Part of a small language model's weights: RMSNorm before each block.
Each number is 128 + 32 x the weight over its row's rms, rounded and kept within 0 to 255. Layers, rows and columns count from 0. Numbers have three digits each. The size before them is the row's rms in percent of the matrix's.

# layer 4 MLP up, 1152x192, rms 0.074, rows 372-383, columns 0-191
094:141148164120148125150132119143097159154127125166145078201144174121173124159169094135140111146126142135102088120118192097203135088134202066179154127128115132148147140130101095101183092124088132153116128178122075130117088105145129108161159163107111086174129116122167073090119143142100114063100149176082217099114126111107124107149110124092131127127148149219094044169145107122094098115139147137110109160166121125119097105113112089108140149122141135163125100067148148161144177170189128133136161136096080112178066138176099153090086195143129086162092127160139125046075100099107117170
114:124151131048180076118148153126165076135152131167132118170143187152167196173203146109123098141147112130125125073121119126151150125188130119136126074171141109109148141140124136101119127084112150120096106143100123161157097119152109126165123122100088154065112132132146111136133067107144157222084095162173118122142104136126127210146138101073122092123105188116140135144146130105129122106134073173170175122121133118148132126149150142106148115120034070125155091111147209122167128129203207120096052125105097118159096149101195144125114136138088081127119145158146150191186160143157113085
084:118139165121114194155105132067112132084192098175090180156149146128120106155081128134133127156164115156202127115104127154118147107107157167120163149135157168138148097164157149116133123137146142115131103168117157165201141126124103198119168087173106087156154147116173106157181149114099074128113135139148141101094008134090158082134103144123123169129121151120126208183174135133084077155158122174192098135170109106152138162129102112120110099126149179108112168088125113100121116156107090154168123127157066135128122130115161138082181149099072092120090179123123141173212163168063091129
081:149065176106102126136192130094113076144168163104142083108140056120101136124147143168131154136139150184130109123199167107128106147158171067163118097083156126182157043140142146114153137108146050102160131179105072096100082109126143096164145131121133143158095140124098077163168112110170117196237112124147163095104149079124046103131093125116104046129122129149138071137117123099088139138140145136111149150135120103128135101148084149104099141102141103159133071114096125125173144152115108134121076107170195077112116088088085146117082125093087119135106112118075083133096122093104153119
092:150077079127062177116130132109127152101144097136087136119134111153167123129100127169114053017102122133153109089171149113098125127128157175126169107150105166136138168077107114136118107124141090130115130172083106131133046155117151138119119143166170092118104145159116184157120142119138106154190177155069156174129144171121158144106185066117094178076113130114105124166079125113139141075098082134140142120154142106143158077184148094112086119161126163092104070084130168136139122148128053047136108088131168115157175131207096155091108103143164131157113088181176080128124152144091108144
100:102135153169095092103125107137105106188156100147114147165109111137117105137146130120101121150110117125118133087134133085138120060121154103177125108097133196114151166114093085090087108128124133077112136092131112132106145105060122129153109107163102142164097187135168158135130081152100158095142105132186145107104120077117106126148120095122159078144085132138128110108080117104124100085176133136092153113203111135143115174162079067059137151076030102100145199101099166108125169127126162149121084155157045184178112071116094124103107091125158081117072151149114199093152104106207193121
098:103125106170163102098125125177152097143103139134147082114159128128170116147184082081140158126124109104140050145149118139083144108135061142112127104160138104144120133141166086130089173096094172157155215071148120134132150151087136176098088157128099183139092173134108129147087110113118085113105098099047086178132149133139160179109141098104157052156135101159092151125226106142148118142148117095121137105054160162155106112117193136137110115136113118140059134140166114150103140126084120118110133118041157156086157212149137108134153166176095119104140063122124100167121126140159069179
110:129119134096091169104084158168140160192129064146104143105135114142049115132127139150099130120066113155165127119173081073162110134134112121117148137125182128155128136145106108104156151139154101162106138201031081165158110120088157140102099097128166106144177152149127118159098081128155124151122124045105155116087145135132164123106154147070109146141100122144083113088081126095110177175133143108075096103119096085104160071137135180144131186183140222151118117118132108104214074132130134118137177101122135030081132120106049143141148114131185096115120119089155124105093139126118112120
094:124106143132133078062146132165149127088147124121121160100153114101131081177139124123149101102095126101158164139085102136074140173101159155141111152122109198112138166126145125130143115095147103132157125113136093111112073103141110076161136183107136102162126093149120162066077148128113183146200215103167075189127138150188145164130101102160134129130131135084124144184074142194139171132108115100135130123140110119056162139129119059140053087153171092141060113139121105120093157122080183138128123141163092073113150071089151122092095083086157176119169076135048164123128095171114121166
099:140114120136122180099145159091116130107117092128083202128187107111049113116166123095127115128114131189111084086196120113150146125179127149147084123102158089094068123123168103149094117136181139127105091182095116106144139095111167134176124174098141146120123213131148072175139142116101116128191159151091161084128069105118112100140123121155044175160116149055108108052099103102156119163111182128111113110083118149103118174124109122151152114117063161118169152112111104080122094131125110069150112133076155079095145140104117091197127182140086157084094166166131108105134138156110069134
100:079119147136098106144137133114130103166148073113135093160126135093145180127071053134089137147117123140086134077148135141170112103080122172081143106255141100081131161143098088219140156104075150122136112091166142098148080092139126149138178115184105164110132133143149090173133111148059120068174149162131119170184038121129165151073098112107164115195112110088116147136178112111164103098126141152163142086095150062138162114142143078131147148182087114134104093119080102146128127171170128151145140131123143118162157148146144138125156111127112056177120169123139116143143152131079098154
104:122106173101109088139126132143135131053124115108202117167140086106136142115114174063131097143203160094088096119125168116145186123111131164117173105097149138082091137192121176164113183172103107115143179113159119167177096145126076089125117141111116171175099148114068144111109116150141108131091135109186113184137122108208158172126126098130126132064127119178122112164147115122144117127129136086085133094102168071133094110079110089169146142137123095140096116113122126120118165117090101203141151135128136133164098141188115189121135110124133156160139086130123172186219108111213045115
# layer 4 MLP down (transposed), 1152x192, rms 0.0716, rows 372-382, columns 0-191
097:115138123148129137119155082165099076119166103117122108157125159134130171086165063197149165149084125139090152124159149163094153129085121093148141031154139111093120118122161175131149110104122132116082093150112070099136168150108124093120130093144028108139166146042058122120122106140051089079077147134108118128079185131117136138125128117149159135087152107148122121101134237144162144089099125165137068138112176111128144106121130106155125173163170097136108099106113132151116078121183113131118093065092121131219090141145104094176140157123145172099174170149150138144102153114107088125
107:068101128119146133134134111189123141126131185160073153156112119095120123140098141124146169116120177120134155143145148138089130116087101041114161145155163092156128163105199184091204105146161153094152115134144137186134186073118204086046248156172093140146105120125158140073159092158136099145110175144140128104203147153145065123174138147141115095202181131111143079157144089101105160171106128158100089104106120137129126144199123158165117121135072131112149085132123108139109137157126129107120096173095131076132162131105165167126126160180112114145148160143127146152126104173112124128
091:142155115145098087145067084136066098090122095106078097072173111110093164091112098084094111164113143124135157124141171133150142126110133166176105137118080062146144117137089121152079152144115105134155150092137208153164197075153127098095137141120154129164097104136091143157134101176062152103092104186102133102107159093111084087067149171178124072094130143083125120118065075204195112147110155143117184145091139127105132174084115150103128170141123149115135131162094123167111138139172088128081172133152090153111076103105131091120117117120149156080151172120233092136144143105155128128
083:178138114228133192095141093155133162148121174129085167196122154162130122120129129138121213116167061110090087166109134174087129153172119097145129085134087141125182144042100134152094121132119111092069151114090115103168127134159145123103144141124141109128117123143186115143175090139154230106107110177136141155132101107150156122129134131145154117080145152080127183118109130162105120166151171111166179146139197122082125095135109162099155141162181122124124135120152164086113175123149163100145118072110098105131129120097246148151112112142159084066129096125144110059147132156128125123
090:148172133169080123107123150104093121105141126123151114144121164114134157079109181139115149130126166103109140134123122128114157133099111123092185145096152090146131165070154146118088117121115100151164086093129112156162100076071118096134124170111136119163126148120089154102099172132114176062126133117146109153125138119123085137058087070136117128136105144118162111122106124168049109116144162107101104144174111152143138076107119089138091134149105165194099103067162130093141158103163087137140132204109161127048128099140133108071068159110147131000139075142114203076110133132124096118
092:133100144138089104158150058172086112149070128138150110183111142099160112175135112133112144134145123134146120137118168069143149060118121058156158140100095161103139197117154096135156120148145067107086088061151171137143108085116137101125118129107130127122091097112138127150132056158194136124139101117111111120105092072169140125101118109112191137143108059083084080147138183106139156122184073149104122093137107159167118119133103152074140141106133140142157174142158145123086183084109129134153101145224096129149134113107077149159144107148109186255128126147091135146133142137158147126
102:167110167140093149123126144163143092110134108103091111091149102138138133128114164122184119146144130096166140122180120098096235108109087138109075129086035127121058088117144152091152180173155147134036168154144067144086083113144125075103119086139058092132097104087114174117141126146130121115143101133135132170075156105129088090129146140100098042124196116124081140213112183120128132091199069155100193114171119121134095132130092164101119121146128148092152127080101135176123140137155148109139151115094118177084095100100148155119118104149116147094106177147110138107151114128169136161
101:118148109167140176133125167114156116163100112098186106057122161103124136130153133114112144064082086171169094168143121105149046138124127120119114164135117095104131140148086137122161108155164134123085137194152123158127130161166125163133055154134155150147152173117121125143046148112138086139078119116134064091085184121139156103073168108075033110147154176164078121113128112166139118114163115096091150104156134121131141171086144133136126179151196170144128143059142149146158115136205105133126110048125127103133078082106104101118116106153147137050125167090109137132143164064118060123
096:149148163159178086117123136156173104071162173124118135116141127155044123186133156081194114154125176111107232104047070153157142112085106154159150090087123139083193119113185129146113150107114097133112143107104130144141134121086166148123150129173131163130115141163115119096101143108133132113125126177136134184198148079155093110135154134126158134104074075141132155159131122128149161104122129092164105140157097133148152129142183099101142129137164055098100137134176105109187104130104147119131194180193104144085135113037123068079118134123120139090125169180097164131142154179180114128
100:110070081111126141113168110153108073129147087139069134157089089133099101048128097076121145199205176124139102149143152116144170136128139135174120116138103111116087137092119154182111111089191098126116127153132098134134108085134159093113133122074147124151096186140151109116090138127112132142164136163069127095126095111079163160156130135090122118130058146075077117131149127087080147101125222085139174136123123150136101193135185177188176041127072102103100176120134112176130116141134146112171153155132147149178135108103138120133168129126117134148155097125121137190054107184112122187
100:061149154131138119153163144116109119128150131145094084142154122144125152179141165160145133124150093166128085103161148133124151116094175182141123151220199111130155100139163115214138110107096181155137125126133105154109108062158163135076092158161048082133148167165142156129094124173083163074181127127072129133132137099122081155115095124134178103182133074130162134138134083111101101077136101146220119091100166147091143133182115091120080116147077117137102094124126087105113106113138116130125121169075169131124116165110157082109172145135071096191085150175165096132087098145131111200
# layer 4 MLP gate, 1152x192, rms 0.0761, rows 373-383, columns 0-191
109:147131131149150122134108158138171141093087178177154092135163093162144142131147095116173141124161073194138144169142143134093172142115102087133109123174079100151111113139160161110159108090160106118129137150146128095124160133192079117166132100131122154125139132181129175111126126146162157099072087086065081085164126086101148216178138147133118063131084147123179127184153071133120154186118146136100140076106047084206115121083132135133144113134058133159085161117124119141070133118104115139103109119067075131103158097090122103088134139131087059104167110116106142181185068181132148122
090:109112102180126184156126110093144163165106081108041163166141124140084095160154095140043102126122142059137175150128161138120150090153146152104165149052128128176159144109122163097110156132148123149110163131195136145143156070097150140149111099106144091101071150100122136113114096107121026131156068164090151135123161126126091120107113213095141147169129143128066111108161116182131136148096110123116135151141137141138064161132056171106137172166149109131113124071155139079140126148171130130059090131137079139120076113129098136098150135085149100105158152202163106096132104194088158141
085:085243104120159075121115125138105108161111090092158142145159156111166129124163068088123126120100155101078209114084111175134109110075102112127151164144111106149161127115132073145177089138092131139098113128088153128078076134091100140111118168086122156099165149134167143133117167142109163051093137125105138182153126087138118097120106141136139176127143139137119090186096129145150101095137111103169046115136113191118100161108149112145161108110121141115182155098171185116104087108142178121160110155086088186116102129076096106159211065072157130106088132133202185145129098125146146139
092:114142126171112104151115108189103116092134129105159170130092138131105105112062137079135155150148134159161122199108085133116200128119120075126079112143135137096141135132116080098185119156123168098146060126112132194130130079126111162136113132135136217119120083128115086058161096079060143120076149108132146125088182103154089132144149138104118149149091156145115148097155162200108139175131120135134171139137090166139129183096156141151155107109129126141140148135104140141114142142102166102112090126165096147153126094117128153065188158163121180111151071014090241162163088129118149127
098:108093087199069106105144142136101078139120103090114131092071137122141114129125089073113163112144059147089140123106137105139162065107113114144109082081102175077143140113108052126154118121154092093067128117115137145138219097120152158175137165154140091182123120108112145165136096085130156108118139150135115146143132125137154098154088101108134085152091177120128089097114101143090142123220120130130129069191095170153057161131108109056107158130101117130162174119027147158149134127086163104130082177137095170145100115124168099119152097191171117059155080110152154153139144107134132139
099:151109219133106122162090141160087148081136114078136151110136109087111075157141117135098160115162116135115134093151131088166134192172124106134167150099142152059101078098089094108105111122144094110134066117122118089091145067158129098147114105193156076133136071128142147174095117131156121127084088153161106149124207137148135134139156169162112119097166141168101096123071112122112117182098141074106188155102182143036128122126105105062178118100164085130128100122170119106194136147172075116116118116152114121140120075208134169155136102144137182139139202113092138097117156158158139086
110:114085111145188109159160077125134142087112141110149144135118170087159111121120125127161116132171096162121125149147150158062155103123114117161124156088056167087160089121129111095137132088093129116136096109224142117061156124193094109120127183160200138113084142121154152117151182099115104085132123136104125123125129123122072126157141127156127046121075170157143160161139121225099098138149126142104185129158149166132103117129156104118139007119155033100143159096102105137104157119152106126120038088126115158134114107165127130100149161152061139099150129149097093112160148151181136103
095:140058137247159077144076097122098136149137184052144157138103095102159166118182124122150087169123138127130074048148116140100093092084179091170119152109084088176162122154123155093186102121139152130141120128125129129115067117102129117132125218086143142122111143080150123115113189106147162160134218144113152112138132136150063126128137115109134140141063106157096118107127141126107152123185067183127148167114086136136112099087136108195148118146181119113143136118071129155160160111169118085133143159110095155136138102088167136131120150136116096121121063124154170101102152087163156179
098:175147103121129164124120126210121085075130091085120069128132152179174193095098169106157211109182150131108135111136093130106134161219103108141137129108119166138130135146126127135106161163079107137150152169185131110181098144157075144093078182150203105133161133105116179141092117108161119137097169143159078152157180179146124127124136116143085166108208147172137122134128106097119134118162131152109066160157137178161171114179135095075120093079168134154106072142113187152105125143160073118138182096156117122163187152137147127149173143178108137129113123121147123099136185125124126189
099:160114133092195146124143141203105145128122040112201094132097121101180143133098072108149100117186058142092123092108129157135139117112094138123156182165092122142156172160099045095181159146099147173205124120180115104136095161128122119080058202132118129128158191144188093142110122095112150127089150131109062114118142137099105140127137128103160109111124137102108175070126114138102146125148129111087131123146146088197147126196157149123153120154149104121097118097060145180119110166191102191147128084132123129137181081125117204108112102100120100112130160122079142148146156125109127141
105:133134077106093136161106131155095186117135090180159154124137114062100175108090131068122115151094081136114158136209126105098097123135166149142140122105181203076182140179111139111124129132138159132161132168112134119123129086179085137158125159133056150044161150118168115121188121182088092191110164139087133131122134131156117181147151131153151158095103125193102118109098113176146124218139142107155157123155163146144148211099060102114148126111117097081117124116062143136151138173198135132087095098178126125162109180115169163169128087109091148102120124108135146158151169122163149113